Part of a small language model's weights: a variant of Adam for these matrices.
Each number is 50 + 12 x the weight over the matrix's rms, rounded and kept within 0 to 99. Layers, rows and columns count from 0.

# gate: layer 7 MLP gate, 192x64, rms 0.156, rows 4-38, columns 0-63
# up: layer 7 MLP up, 192x64, rms 0.156, rows 4-38, columns 0-63
# down: layer 7 MLP down (transposed), 192x64, rms 0.144, rows 4-38, columns 0-63
gate4:53 36 61 48 62 38 43 59 46 52 62 51 46 60 54 51 49 36 51 40 57 67 60 45 31 70 51 49 43 41 75 35 58 63 51 44 50 42 29 45 34 46 40 63 61 49 78 51 64 44 59 71 59 67 53 61 33 45 74 46 44 29 38 36
up4:45 31 57 47 46 38 50 50 51 42 53 40 53 51 59 42 56 54 45 60 47 55 37 62 44 69 65 48 46 10 58 64 54 63 40 39 58 38 45 53 58 46 51 39 63 29 38 50 42 64 45 46 56 55 75 52 50 68 71 64 56 57 50 44
down4:59 50 74 56 58 50 30 59 55 46 52 60 46 55 51 39 44 39 59 58 81 57 66 47 40 30 44 48 64 65 56 38 61 38 41 57 42 59 41 53 50 43 49 53 60 48 42 48 43 41 60 55 56 54 22 58 54 38 22 46 52 57 51 44
gate5:69 38 53 44 61 37 49 68 59 40 44 58 24 49 56 46 40 29 52 60 59 70 43 34 49 45 52 42 42 62 55 57 52 46 50 56 32 61 44 36 60 46 40 73 75 40 42 45 49 54 57 34 43 43 54 42 41 33 63 79 52 60 33 38
up5:61 46 38 36 57 28 44 47 46 62 47 46 68 45 47 53 27 55 69 64 45 57 55 56 52 48 68 50 42 51 44 59 65 23 31 44 64 51 39 51 52 59 46 39 59 49 60 71 48 57 29 65 51 40 42 51 41 35 39 50 70 52 56 34
down5:50 57 39 56 45 66 48 57 57 34 34 64 56 71 46 63 54 30 25 59 24 46 43 34 79 39 43 43 61 60 32 55 55 63 53 43 49 47 72 50 47 32 45 58 55 65 53 49 38 65 62 44 52 50 49 38 57 49 45 45 54 66 37 38
gate6:46 58 48 48 50 37 26 55 41 47 58 41 73 62 46 42 33 42 49 56 52 78 24 58 62 57 48 39 36 59 50 22 46 61 38 59 46 47 74 46 42 61 65 39 34 61 39 60 62 46 67 37 51 66 64 46 69 41 53 43 45 36 63 60
up6:64 43 49 49 36 57 41 54 58 59 61 61 50 41 54 66 40 62 42 58 42 54 67 45 55 12 50 42 53 50 49 52 61 39 69 48 53 46 57 66 71 46 34 52 48 38 41 24 41 38 59 60 42 83 22 71 48 47 54 40 56 41 47 46
down6:46 47 45 34 43 55 61 46 61 32 46 44 59 65 54 56 73 55 42 66 54 22 54 49 33 40 62 64 56 42 63 58 38 38 69 60 40 16 50 59 45 37 29 62 45 38 55 83 40 58 41 67 35 57 44 62 57 43 60 37 45 46 59 47
gate7:43 61 73 41 46 55 43 70 50 48 53 49 55 35 30 41 39 49 63 51 58 35 41 64 71 62 62 58 53 57 30 52 46 69 72 55 51 68 64 65 52 31 39 64 36 51 39 41 45 42 55 48 61 41 45 28 45 57 50 57 31 36 57 58
up7:59 41 44 63 65 64 65 62 59 49 56 58 63 42 53 50 51 21 56 37 39 48 24 45 64 54 66 60 42 56 50 41 54 48 56 32 30 51 48 68 40 48 37 61 34 69 67 43 55 39 60 45 64 56 32 51 46 59 47 61 53 40 42 32
down7:58 48 60 61 57 30 61 68 55 46 58 61 41 55 65 54 45 57 25 35 40 54 52 25 47 37 75 51 36 65 47 37 60 38 50 57 57 27 74 60 57 44 59 46 52 55 55 42 42 55 54 38 47 37 51 44 51 65 53 48 54 30 40 38
gate8:63 46 44 36 60 35 53 51 60 73 44 06 61 37 62 46 45 62 38 35 57 49 43 49 63 69 56 57 40 65 68 45 38 35 53 53 59 28 54 78 57 55 49 60 36 60 53 56 51 29 41 41 44 52 41 40 59 60 54 74 56 46 50 45
up8:33 43 52 43 48 52 58 64 33 61 47 42 48 71 72 55 46 40 54 26 49 42 54 44 45 45 36 36 49 31 37 65 45 78 52 60 54 38 55 28 66 56 58 41 61 44 37 56 59 53 54 61 44 72 41 92 23 34 78 33 55 69 45 37
down8:40 43 58 61 58 49 47 30 58 47 47 38 54 54 40 60 68 42 51 41 26 46 62 79 42 69 60 33 51 67 57 36 42 41 66 57 36 65 54 28 50 47 39 41 34 47 52 47 67 67 44 65 77 15 55 62 43 50 65 65 27 74 33 46
gate9:49 47 40 27 56 29 32 55 49 48 53 58 83 55 42 56 43 29 58 51 39 65 55 52 64 72 48 38 69 38 62 43 48 60 63 49 27 55 57 51 74 45 65 63 52 27 60 38 42 39 52 37 52 62 37 39 58 62 43 49 64 46 48 53
up9:49 51 47 36 53 28 58 52 36 62 27 60 36 71 45 63 61 52 31 55 38 65 53 51 52 24 60 39 64 41 57 48 49 45 61 51 34 65 53 42 52 61 53 35 44 59 66 37 45 49 51 44 48 57 65 49 53 45 66 54 58 76 52 45
down9:46 70 50 49 55 51 41 43 48 32 64 60 43 46 40 58 40 60 35 76 42 66 59 50 61 48 42 54 73 57 29 65 40 55 67 66 45 49 40 42 53 45 51 54 46 52 41 37 53 82 37 48 64 53 43 31 55 33 45 49 49 50 44 45
gate10:49 83 34 30 77 41 69 60 40 43 41 22 55 52 54 43 53 40 50 40 41 54 50 37 53 46 65 55 43 39 60 60 44 65 44 74 36 37 66 59 35 44 46 43 41 33 59 67 38 70 66 50 35 54 55 37 54 46 71 49 41 64 67 28
up10:57 50 56 48 34 53 39 51 36 70 30 64 76 49 51 70 48 30 46 33 46 70 41 68 59 69 17 53 57 55 53 42 33 64 46 50 58 68 56 51 49 38 55 31 58 56 40 65 49 34 47 30 42 42 49 61 66 39 71 46 34 44 80 61
down10:35 63 38 45 57 37 44 62 60 58 65 61 51 48 43 54 56 75 62 26 69 64 74 47 62 26 41 32 42 42 42 46 31 48 42 48 38 77 47 36 39 30 39 40 60 58 40 22 56 45 52 64 51 59 56 54 61 73 55 53 26 59 47 69
gate11:81 61 28 24 45 31 43 50 52 25 44 60 60 52 49 64 46 37 32 43 46 33 68 56 52 62 64 53 53 70 64 52 69 59 31 34 51 58 58 25 59 52 50 32 50 46 66 43 37 50 51 37 42 58 50 42 68 58 58 58 42 55 42 31
up11:52 28 39 79 32 50 38 36 63 43 51 38 37 53 43 55 42 60 59 65 50 44 54 51 69 56 24 59 45 54 35 59 51 34 60 84 83 48 47 34 57 61 78 62 20 65 36 52 48 67 50 49 52 55 50 53 48 52 59 33 58 35 42 33
down11:55 62 46 41 34 37 48 34 58 39 38 78 59 29 43 55 54 43 11 42 46 54 64 55 56 52 78 46 52 67 72 59 68 50 33 28 51 48 50 46 48 53 53 57 59 45 57 66 48 73 53 42 56 57 35 44 52 66 31 53 58 59 17 47
gate12:43 46 44 58 45 36 53 53 59 53 60 40 70 56 39 50 47 28 22 49 41 67 48 51 43 55 50 64 48 61 50 61 37 38 73 53 58 49 60 61 43 48 49 40 52 57 68 41 65 55 63 64 38 70 54 28 38 48 32 60 33 50 55 47
up12:47 32 54 51 53 40 43 46 51 57 57 43 49 54 64 29 63 33 46 60 64 61 29 62 25 54 53 28 49 43 47 49 57 60 63 24 47 72 33 33 27 40 47 58 62 76 68 44 46 33 70 47 57 51 50 53 54 62 27 58 61 56 59 66
down12:43 39 56 54 53 65 58 50 39 53 41 35 44 50 49 51 50 79 35 51 55 40 48 49 33 39 35 61 43 49 33 50 54 64 66 52 48 47 50 44 36 46 80 49 46 84 55 71 46 65 33 41 47 30 46 54 62 56 37 70 60 64 49 55
gate13:63 57 51 64 57 43 18 57 62 62 39 52 64 36 38 52 49 64 41 37 47 40 53 38 49 49 64 49 53 54 47 52 45 55 78 43 52 56 48 39 49 59 34 58 42 59 38 71 42 50 66 80 56 41 23 46 28 42 66 50 45 46 64 47
up13:28 38 64 46 46 44 51 60 53 50 58 54 38 86 45 57 30 48 70 46 51 51 45 59 52 54 40 41 37 52 59 63 59 26 25 45 48 39 55 48 42 45 51 58 40 43 48 36 39 59 26 60 72 59 64 45 72 56 33 40 71 47 33 57
down13:45 59 39 45 55 50 40 40 53 60 53 64 78 15 55 36 58 58 50 51 35 50 58 63 60 50 58 51 43 47 45 67 41 47 59 60 34 57 49 41 43 66 20 76 46 46 39 43 46 47 62 64 63 26 43 47 37 51 58 42 42 47 64 37
gate14:55 63 46 38 64 46 51 54 49 54 50 43 54 63 27 55 39 33 44 53 57 58 45 51 69 55 28 84 50 45 61 62 54 64 57 68 52 43 30 55 35 55 36 51 41 52 48 29 57 44 34 55 34 69 49 50 54 33 48 71 65 54 38 30
up14:49 39 41 58 60 21 44 38 34 59 86 38 57 57 48 37 59 64 61 48 48 35 65 58 62 30 52 47 62 45 24 49 48 44 80 70 60 48 60 50 46 55 47 47 58 42 43 46 54 34 56 58 24 41 59 43 58 44 45 44 47 60 61 43
down14:20 60 32 32 41 48 62 33 58 54 65 64 55 35 50 58 39 63 74 38 47 43 61 31 46 56 62 50 31 54 63 54 61 61 39 55 71 68 37 53 52 65 43 43 66 53 44 50 34 48 30 39 40 48 47 63 55 42 66 51 34 46 46 63
gate15:33 41 46 32 53 51 50 58 43 71 50 26 63 56 38 54 62 75 59 30 34 71 62 29 56 65 58 47 40 52 43 50 36 43 44 63 47 17 43 38 63 61 66 49 65 30 36 60 53 58 59 54 69 50 85 40 47 42 52 56 35 50 45 47
up15:45 39 38 50 52 63 71 55 48 37 60 33 52 39 61 68 52 51 58 28 65 72 41 54 66 25 52 70 35 58 61 61 71 56 38 38 56 41 38 28 52 47 36 62 42 48 29 53 44 73 48 72 62 38 62 68 41 52 47 52 44 63 43 26
down15:40 53 54 51 64 53 49 67 59 28 62 71 66 48 57 45 42 57 74 62 51 32 57 30 44 43 60 66 61 34 33 11 47 64 25 46 54 49 43 40 23 43 52 62 54 43 25 62 38 61 65 42 47 48 49 66 35 38 53 49 59 52 63 58
gate16:72 47 56 45 42 43 43 66 49 54 60 26 32 29 30 44 40 39 57 56 60 38 53 45 51 44 51 51 55 46 45 52 69 60 52 35 49 57 67 36 49 28 38 57 51 61 34 76 64 37 42 55 56 54 36 46 48 60 56 61 57 51 72 34
up16:27 59 58 47 52 69 66 58 38 38 48 52 41 35 54 45 55 75 58 33 36 50 49 41 64 75 58 49 55 56 39 53 37 65 46 50 44 21 43 65 30 47 51 45 41 31 65 61 70 41 44 55 25 59 69 63 66 48 60 55 51 30 72 33
down16:49 54 67 72 33 50 66 62 38 46 69 28 40 52 48 66 68 58 53 45 64 49 45 57 37 58 57 70 58 40 65 54 47 55 33 62 38 25 42 54 30 29 53 57 34 47 32 54 77 43 44 57 47 64 40 31 50 40 34 62 64 51 48 61
gate17:47 48 38 37 35 22 39 57 74 29 49 45 74 67 32 38 56 52 39 53 60 56 37 52 68 71 41 58 43 51 64 33 35 50 67 47 44 61 50 66 51 55 49 63 57 50 31 53 40 66 70 44 45 56 42 43 61 54 52 53 38 33 53 40
up17:39 64 39 45 61 59 51 69 62 36 32 37 50 58 22 48 59 59 65 48 55 48 53 54 41 61 39 52 52 55 58 58 61 46 65 62 55 38 52 51 32 53 53 47 77 39 69 84 54 36 33 51 48 47 25 52 47 55 27 57 62 54 62 38
down17:60 59 53 62 55 74 53 62 31 48 52 40 58 43 64 26 40 72 53 57 62 55 53 61 42 35 45 63 39 46 65 51 46 28 47 54 55 50 68 39 64 37 41 32 25 47 71 35 41 41 56 65 26 52 29 62 31 31 56 70 51 48 53 55
gate18:59 47 49 12 64 44 50 50 72 16 45 43 58 64 49 57 43 20 50 37 48 40 62 50 60 52 36 38 47 51 55 44 46 34 55 49 45 31 29 47 51 68 58 64 50 40 48 66 47 57 40 41 45 55 54 52 56 35 64 65 50 47 46 69
up18:45 61 20 51 70 28 50 34 49 61 34 35 48 55 60 31 54 61 48 59 61 59 71 45 50 40 44 47 36 52 53 58 72 30 45 37 36 57 47 52 54 47 42 44 50 42 54 46 63 38 63 55 52 45 43 64 52 71 52 44 66 51 65 56
down18:46 68 67 44 60 52 53 48 47 52 50 55 57 18 41 44 41 57 48 41 31 52 55 43 43 51 79 53 33 58 37 48 48 51 65 44 57 56 47 47 44 37 55 55 61 47 45 67 44 68 39 49 30 33 45 45 43 74 50 43 37 73 63 55
gate19:40 51 30 45 60 53 44 53 71 59 50 45 71 34 26 19 41 60 42 51 45 54 49 14 50 47 49 62 67 59 55 45 46 44 37 53 47 50 51 63 45 74 47 61 51 44 68 39 74 54 54 57 47 48 58 41 53 64 42 56 55 56 75 46
up19:60 43 41 57 56 39 58 60 45 52 39 50 35 55 63 65 50 46 47 50 42 43 36 56 48 64 75 50 41 61 49 74 37 39 57 53 41 56 27 25 59 32 43 33 63 63 43 65 41 56 50 50 48 34 57 31 41 44 62 62 35 36 67 49
down19:48 54 68 43 59 40 45 44 61 39 67 58 65 49 37 42 58 58 54 47 28 54 41 40 52 69 48 59 64 65 54 25 37 50 38 60 21 65 53 52 46 45 33 46 39 45 42 54 73 68 45 59 66 43 59 50 49 47 38 45 59 65 44 37
gate20:56 41 54 27 49 39 60 57 48 47 35 29 60 22 42 36 51 54 36 34 57 68 30 46 56 45 55 49 72 78 60 32 50 55 37 60 46 31 51 51 47 36 34 42 63 50 55 67 58 67 56 81 53 52 54 67 59 32 47 61 45 51 46 45
up20:42 58 59 28 43 58 29 41 66 47 71 62 37 42 56 53 41 43 71 47 40 59 54 45 48 66 71 58 26 32 52 79 52 69 62 32 61 73 41 56 48 60 65 24 51 49 36 45 49 56 58 49 68 66 56 53 42 76 49 43 56 25 67 35
down20:50 75 34 39 39 53 34 35 40 62 76 40 51 38 32 53 55 46 45 41 16 53 46 60 79 32 61 53 61 44 77 50 44 38 58 52 63 56 64 37 56 57 46 52 64 33 37 44 34 63 36 52 43 34 46 44 73 55 77 62 38 60 49 50
gate21:52 41 52 54 35 51 65 52 39 61 45 40 65 38 47 42 37 56 30 48 56 58 57 41 82 61 36 43 75 57 38 35 48 35 62 43 35 45 76 71 56 55 56 53 33 55 49 57 74 58 47 60 31 44 43 42 67 45 56 52 42 41 60 42
up21:46 79 33 22 49 44 40 51 28 28 70 43 43 42 74 26 65 60 56 53 45 54 64 51 49 45 63 36 51 30 38 43 57 41 53 59 59 59 70 36 33 67 71 42 43 59 63 48 48 60 32 43 50 52 43 57 38 67 51 42 52 68 61 42
down21:67 43 51 60 46 33 68 49 42 73 26 43 62 80 51 50 51 54 36 30 28 60 57 55 56 42 51 65 58 67 38 64 50 51 54 50 55 48 48 55 55 46 42 39 36 51 60 50 48 66 44 59 56 33 28 31 19 55 53 45 38 85 60 41
gate22:67 51 46 36 45 46 48 65 68 69 23 40 56 33 45 55 60 60 48 42 47 64 24 34 56 47 28 74 49 50 35 39 42 50 49 54 44 31 68 59 70 65 52 35 45 57 33 76 53 79 50 45 55 63 67 45 49 32 48 38 56 50 31 53
up22:34 43 68 31 53 49 74 26 27 60 68 65 45 70 46 72 58 56 58 55 52 46 37 29 61 75 56 27 61 50 56 43 59 32 42 61 55 45 56 51 32 50 37 42 42 47 65 42 54 32 38 55 43 40 35 51 39 38 57 56 42 47 73 47
down22:52 60 39 34 50 60 45 47 55 52 52 48 37 57 55 55 55 33 46 78 51 49 63 70 45 53 51 52 66 57 50 31 44 50 23 74 63 40 47 46 36 51 73 30 44 44 60 64 48 60 20 72 46 55 61 24 52 29 60 55 32 55 62 52
gate23:50 71 58 40 57 32 48 54 36 36 40 34 50 62 50 37 34 44 63 63 28 65 23 46 49 49 59 30 62 47 58 39 57 45 63 43 42 46 63 57 50 39 45 56 52 38 36 72 68 42 70 76 24 51 31 48 36 51 45 46 64 38 43 60
up23:65 69 68 44 58 67 61 59 26 52 43 60 46 43 59 43 38 35 55 50 44 50 56 67 51 54 38 47 55 39 51 56 74 63 23 36 49 66 48 58 46 33 59 42 43 72 64 45 57 27 55 37 36 55 56 59 64 41 53 60 27 55 29 48
down23:55 47 64 59 69 60 51 34 68 68 38 45 42 58 58 50 41 25 37 45 60 73 53 43 43 67 54 39 67 51 34 43 48 53 42 50 50 62 58 52 61 68 45 26 61 60 36 38 47 49 55 27 84 29 53 30 51 39 49 68 45 39 40 54
gate24:43 55 56 59 26 62 63 54 41 36 39 37 69 61 50 43 37 54 49 39 48 48 74 62 42 52 40 56 60 40 83 48 64 60 54 51 48 35 55 39 54 37 36 57 38 46 53 45 61 45 56 61 58 65 71 31 28 50 57 57 51 66 28 52
up24:57 61 50 54 35 46 64 49 66 48 35 55 52 53 56 33 37 46 48 37 74 43 39 56 43 52 56 69 47 44 51 45 56 54 48 30 24 66 56 43 52 46 27 64 52 53 58 48 39 45 57 44 47 51 71 63 45 41 40 44 28 51 52 64
down24:47 36 41 42 62 39 45 51 52 40 49 46 48 61 47 44 55 73 63 53 65 43 48 62 46 42 57 36 37 45 53 43 62 72 36 27 56 57 55 64 48 65 62 41 63 65 52 44 43 38 45 42 59 35 25 55 68 43 61 56 54 50 60 41
gate25:61 54 48 48 55 32 56 53 65 38 40 51 37 32 44 56 65 57 37 59 45 28 67 22 67 71 60 64 45 62 72 56 45 36 47 57 53 49 41 53 37 55 46 66 62 45 45 58 56 64 41 37 48 59 46 14 42 49 51 69 34 53 41 63
up25:44 47 52 54 30 29 49 57 73 47 37 56 44 46 34 84 48 45 37 50 33 32 37 46 56 56 39 67 42 63 48 55 31 59 52 13 74 51 56 42 65 50 67 54 37 61 32 65 41 70 40 63 41 46 49 48 57 72 42 43 57 54 44 54
down25:53 40 57 42 38 33 61 65 55 46 38 57 30 62 61 51 40 52 54 46 65 50 60 15 37 50 42 45 59 57 42 35 71 51 52 52 38 12 46 59 70 62 58 39 38 45 46 38 47 45 82 70 44 69 45 56 23 55 43 43 67 61 51 63
gate26:42 43 46 33 57 51 36 49 36 75 47 35 58 51 32 63 39 49 28 48 39 63 56 64 55 66 44 41 58 26 69 36 42 51 52 42 32 51 57 61 76 42 58 34 56 34 26 58 53 61 48 47 58 53 42 44 59 61 71 60 54 63 20 49
up26:57 36 48 51 39 58 48 43 29 34 45 66 59 72 50 36 37 49 46 39 60 51 44 46 48 58 37 32 72 53 43 43 68 40 39 57 35 37 53 66 55 36 66 56 51 37 71 44 67 46 40 28 46 77 30 81 69 38 42 57 39 59 45 52
down26:83 79 54 46 41 57 72 66 50 54 25 44 79 40 77 40 60 28 61 47 67 31 54 50 63 54 46 47 31 40 47 40 54 52 41 66 48 40 47 52 31 58 46 37 43 45 42 54 54 45 33 35 48 50 32 42 74 50 50 51 50 40 64 50
gate27:58 66 41 43 71 36 59 73 69 48 18 31 42 39 51 22 63 60 59 32 37 43 45 47 45 57 50 80 32 60 69 75 62 32 24 47 42 55 48 60 41 49 35 52 51 55 71 71 49 68 52 67 55 51 56 46 44 42 54 38 58 57 65 42
up27:53 57 59 22 44 54 49 57 34 70 60 65 62 41 55 54 50 84 60 55 42 57 67 42 56 50 53 44 63 49 49 47 31 41 63 52 58 53 39 47 49 38 33 29 63 56 39 20 45 32 37 46 49 60 42 39 45 74 48 58 46 47 66 63
down27:54 44 52 59 60 47 43 31 29 28 69 47 48 43 39 55 48 39 32 46 44 47 44 45 48 55 41 42 72 46 62 73 45 50 16 65 66 50 63 56 48 56 40 45 42 46 64 67 53 63 42 78 61 42 57 48 41 52 71 34 56 44 61 35
gate28:56 29 57 53 43 38 39 68 55 61 43 36 39 52 29 43 32 59 51 34 50 63 38 72 57 53 73 58 53 58 72 49 59 44 49 48 52 67 49 57 44 64 53 40 35 52 31 47 52 33 81 52 66 41 63 46 45 25 59 35 34 58 55 56
up28:51 59 38 57 32 72 48 57 53 46 50 56 57 59 56 62 34 66 54 38 54 52 26 55 54 51 41 49 45 55 77 61 43 36 41 42 32 36 45 21 37 43 61 48 58 51 48 39 77 59 34 51 41 64 78 57 63 40 46 49 61 36 60 34
down28:43 14 39 69 52 48 50 59 48 56 31 29 51 69 37 50 67 59 61 44 57 62 47 54 43 57 49 54 54 69 56 58 51 34 53 40 46 71 40 72 60 51 41 45 39 44 40 68 24 47 58 54 62 43 25 48 51 68 65 52 35 65 45 59
gate29:51 60 49 46 39 58 54 41 41 64 26 47 56 35 55 63 35 58 35 24 44 47 66 46 54 52 56 61 52 48 55 53 55 26 55 56 48 46 68 43 39 21 52 62 47 57 47 51 58 43 44 65 65 53 38 23 44 59 80 55 58 58 57 51
up29:52 79 39 44 46 42 57 29 58 53 52 45 65 67 36 43 46 51 44 41 66 37 58 53 33 58 27 50 52 64 40 48 53 46 75 51 63 36 52 63 49 28 45 72 25 54 59 72 53 54 40 60 36 59 36 47 33 66 56 29 45 45 55 56
down29:67 45 34 49 71 53 51 47 73 55 55 41 51 64 48 44 57 49 62 55 58 60 51 50 22 45 44 25 40 45 37 50 63 58 69 40 61 38 60 59 43 74 54 56 40 42 40 60 38 46 35 43 43 65 67 35 37 65 50 23 30 54 60 43
gate30:54 56 31 27 70 56 54 73 43 69 42 49 58 25 36 49 45 69 56 65 37 54 60 50 52 35 57 45 78 57 49 52 27 54 39 52 48 44 49 48 48 51 54 45 55 39 53 50 44 66 51 46 58 38 41 47 28 60 67 68 66 44 40 26
up30:55 39 48 41 54 55 68 20 40 58 65 24 51 62 55 57 67 47 54 58 39 66 42 43 57 42 39 58 59 30 61 38 41 23 50 55 61 35 49 40 57 47 30 39 57 44 54 54 57 50 39 74 31 36 58 52 46 44 59 50 64 60 46 55
down30:50 74 48 50 69 49 33 58 57 45 45 60 27 52 52 53 19 57 53 52 37 74 49 48 50 59 50 51 58 46 62 55 48 37 40 62 47 45 65 38 49 43 40 60 48 39 45 42 69 53 53 61 60 47 38 67 13 43 36 49 68 51 55 36
gate31:77 62 50 49 53 65 56 56 63 64 33 23 54 32 61 60 40 51 52 56 38 55 54 35 44 54 23 48 62 40 39 47 38 63 65 60 76 48 49 48 59 45 35 43 39 55 63 73 32 53 61 48 47 39 35 51 49 42 65 60 44 57 58 41
up31:46 51 27 41 57 39 39 35 40 36 56 61 44 51 41 49 57 62 50 42 45 45 53 40 59 15 65 43 39 58 52 79 59 30 45 58 41 63 64 37 47 64 48 51 43 41 60 34 60 53 52 57 52 28 46 37 45 66 46 60 43 51 52 62
down31:57 47 53 50 29 38 47 53 59 55 42 57 33 61 52 57 51 61 69 18 53 68 57 48 45 62 66 51 41 48 57 71 58 50 46 66 60 47 29 46 48 42 44 40 36 32 65 61 36 67 41 63 50 49 50 41 39 35 60 47 40 59 67 36
gate32:57 63 30 31 57 29 74 52 47 36 66 46 40 49 44 46 55 49 47 32 36 56 35 43 67 64 44 52 44 52 68 72 53 67 61 22 41 48 36 51 51 37 40 25 61 44 47 52 49 62 50 48 35 55 66 58 47 51 75 62 29 49 63 38
up32:42 41 58 61 72 41 43 61 80 43 40 61 50 55 52 51 64 35 36 32 43 69 41 45 57 20 45 34 48 45 42 34 58 15 57 50 44 44 38 40 60 56 41 56 43 52 41 47 23 47 61 66 42 66 50 66 27 56 73 84 57 71 59 58
down32:58 49 77 36 26 80 42 46 14 38 60 50 48 45 40 48 57 35 60 66 65 52 45 85 44 60 34 39 36 58 55 60 65 52 29 84 54 39 72 31 50 66 44 68 37 48 60 52 60 60 63 45 47 44 47 38 38 29 43 50 66 34 53 32
gate33:42 41 46 42 33 51 34 57 47 56 59 62 29 40 38 71 46 73 57 48 29 72 53 42 63 53 37 56 84 63 38 58 35 46 61 44 64 53 58 31 47 46 46 34 59 55 35 41 56 41 66 65 37 62 48 37 62 60 39 67 37 42 49 54
up33:48 47 55 54 65 44 56 45 36 54 32 50 38 50 72 56 62 55 33 62 39 57 58 34 55 46 54 50 13 41 60 49 50 64 51 71 37 74 39 44 73 39 48 53 54 56 56 52 30 58 52 23 59 65 53 49 39 34 51 33 54 51 56 44
down33:42 51 47 55 54 34 51 51 35 58 61 51 39 50 42 52 59 52 35 53 49 38 32 27 56 54 49 53 60 46 52 46 75 50 36 53 49 53 42 63 74 57 34 63 57 51 59 48 52 66 66 33 64 34 57 39 37 46 66 09 55 51 65 44
gate34:58 53 32 48 59 66 55 75 46 53 39 58 52 46 42 53 41 54 44 58 64 62 49 52 56 54 44 55 58 44 44 56 32 64 54 55 44 40 51 45 64 39 49 48 85 51 37 69 41 46 66 37 61 48 30 56 51 43 44 40 29 55 27 20
up34:42 30 55 37 75 58 64 46 46 53 45 49 68 62 55 57 53 40 40 63 73 58 36 40 43 58 42 63 46 49 44 48 35 58 66 47 41 54 60 17 60 43 41 37 45 65 64 21 51 55 63 59 53 42 45 63 41 27 56 42 55 54 56 48
down34:66 56 66 47 43 66 62 45 43 47 62 60 52 43 55 54 52 47 60 61 41 34 45 58 71 62 47 53 58 50 62 29 39 42 28 40 68 35 38 56 54 57 66 47 39 22 57 32 41 33 38 62 37 50 36 67 52 62 63 42 55 38 62 38
gate35:64 35 57 56 51 42 67 63 51 54 60 34 47 20 57 29 48 58 57 44 53 41 36 42 57 59 51 64 51 44 39 56 45 22 47 40 49 70 56 54 68 71 53 26 46 44 32 66 67 50 64 49 54 65 46 35 36 29 41 64 50 59 45 54
up35:60 45 52 58 61 41 33 67 34 61 42 51 49 46 49 65 57 63 51 41 41 51 40 52 60 75 69 36 41 38 36 55 62 53 18 51 54 41 45 43 64 49 43 52 51 78 61 42 59 51 50 61 50 42 34 50 55 40 43 18 84 72 46 34
down35:48 45 60 37 43 54 47 44 55 43 46 55 69 35 64 52 11 46 49 11 57 43 57 43 52 72 55 59 54 59 59 53 26 63 35 42 58 45 35 61 63 56 40 57 52 75 54 40 51 36 50 60 41 55 35 48 46 65 54 47 61 69 61 29
gate36:63 44 58 63 27 40 43 39 49 59 43 43 54 63 43 54 48 73 57 40 59 45 70 45 71 70 55 66 67 38 50 54 46 51 47 49 50 49 53 50 41 34 54 50 49 43 51 44 57 50 58 57 42 38 39 26 71 49 49 51 49 56 63 41
up36:57 34 33 53 48 51 53 42 54 35 31 53 52 60 43 55 34 48 45 44 45 40 48 34 69 37 58 56 38 64 41 47 68 55 54 51 32 60 51 54 63 58 62 43 40 45 62 38 53 68 56 51 73 62 51 69 49 41 66 69 39 45 44 52
down36:36 35 45 73 59 46 52 75 35 41 69 47 46 54 54 37 77 56 44 53 39 55 41 68 53 56 39 50 44 51 44 58 54 45 67 42 50 40 39 53 48 36 48 37 55 55 46 37 60 51 55 46 45 51 66 31 46 60 43 56 58 35 52 54
gate37:42 52 41 44 55 57 58 46 68 55 42 24 56 43 46 67 66 55 45 47 30 61 68 57 70 56 56 48 43 69 46 31 44 49 46 38 46 40 49 49 50 56 40 53 45 41 32 33 65 62 59 77 43 57 57 45 51 67 42 52 69 29 51 37
up37:45 39 36 58 46 56 54 38 48 59 37 54 49 37 54 39 48 52 31 47 52 57 22 55 65 65 77 41 55 59 66 51 34 62 56 54 54 47 47 54 33 63 32 69 40 49 60 38 61 34 41 68 58 58 70 46 47 45 58 57 49 45 31 49
down37:63 40 52 29 63 56 58 44 67 53 40 49 55 52 61 59 69 55 39 45 28 41 43 54 55 57 42 54 46 58 39 45 56 57 62 70 75 37 42 51 47 55 53 62 55 56 73 59 31 56 31 60 45 43 54 26 45 41 26 51 43 53 48 47
gate38:72 43 71 45 61 56 32 53 70 72 41 42 45 49 22 50 53 54 55 58 46 57 62 45 37 41 45 40 58 49 47 24 62 60 34 38 22 38 64 58 49 55 51 52 58 50 42 48 57 51 66 54 44 59 66 68 55 04 47 51 46 53 42 58
up38:67 42 60 70 60 53 43 63 44 58 55 46 43 55 41 31 42 35 40 69 54 38 23 43 62 51 71 55 59 54 55 47 39 66 46 66 53 45 62 45 56 67 46 64 31 51 56 70 58 43 58 57 53 38 55 47 47 45 16 50 43 45 57 30
down38:40 76 47 54 33 58 54 54 59 55 49 39 58 38 72 35 55 35 23 42 71 48 49 40 39 50 55 50 56 54 64 46 40 48 51 26 40 77 70 48 33 25 57 60 56 45 60 52 77 35 66 40 36 64 45 53 55 52 66 55 51 35 49 46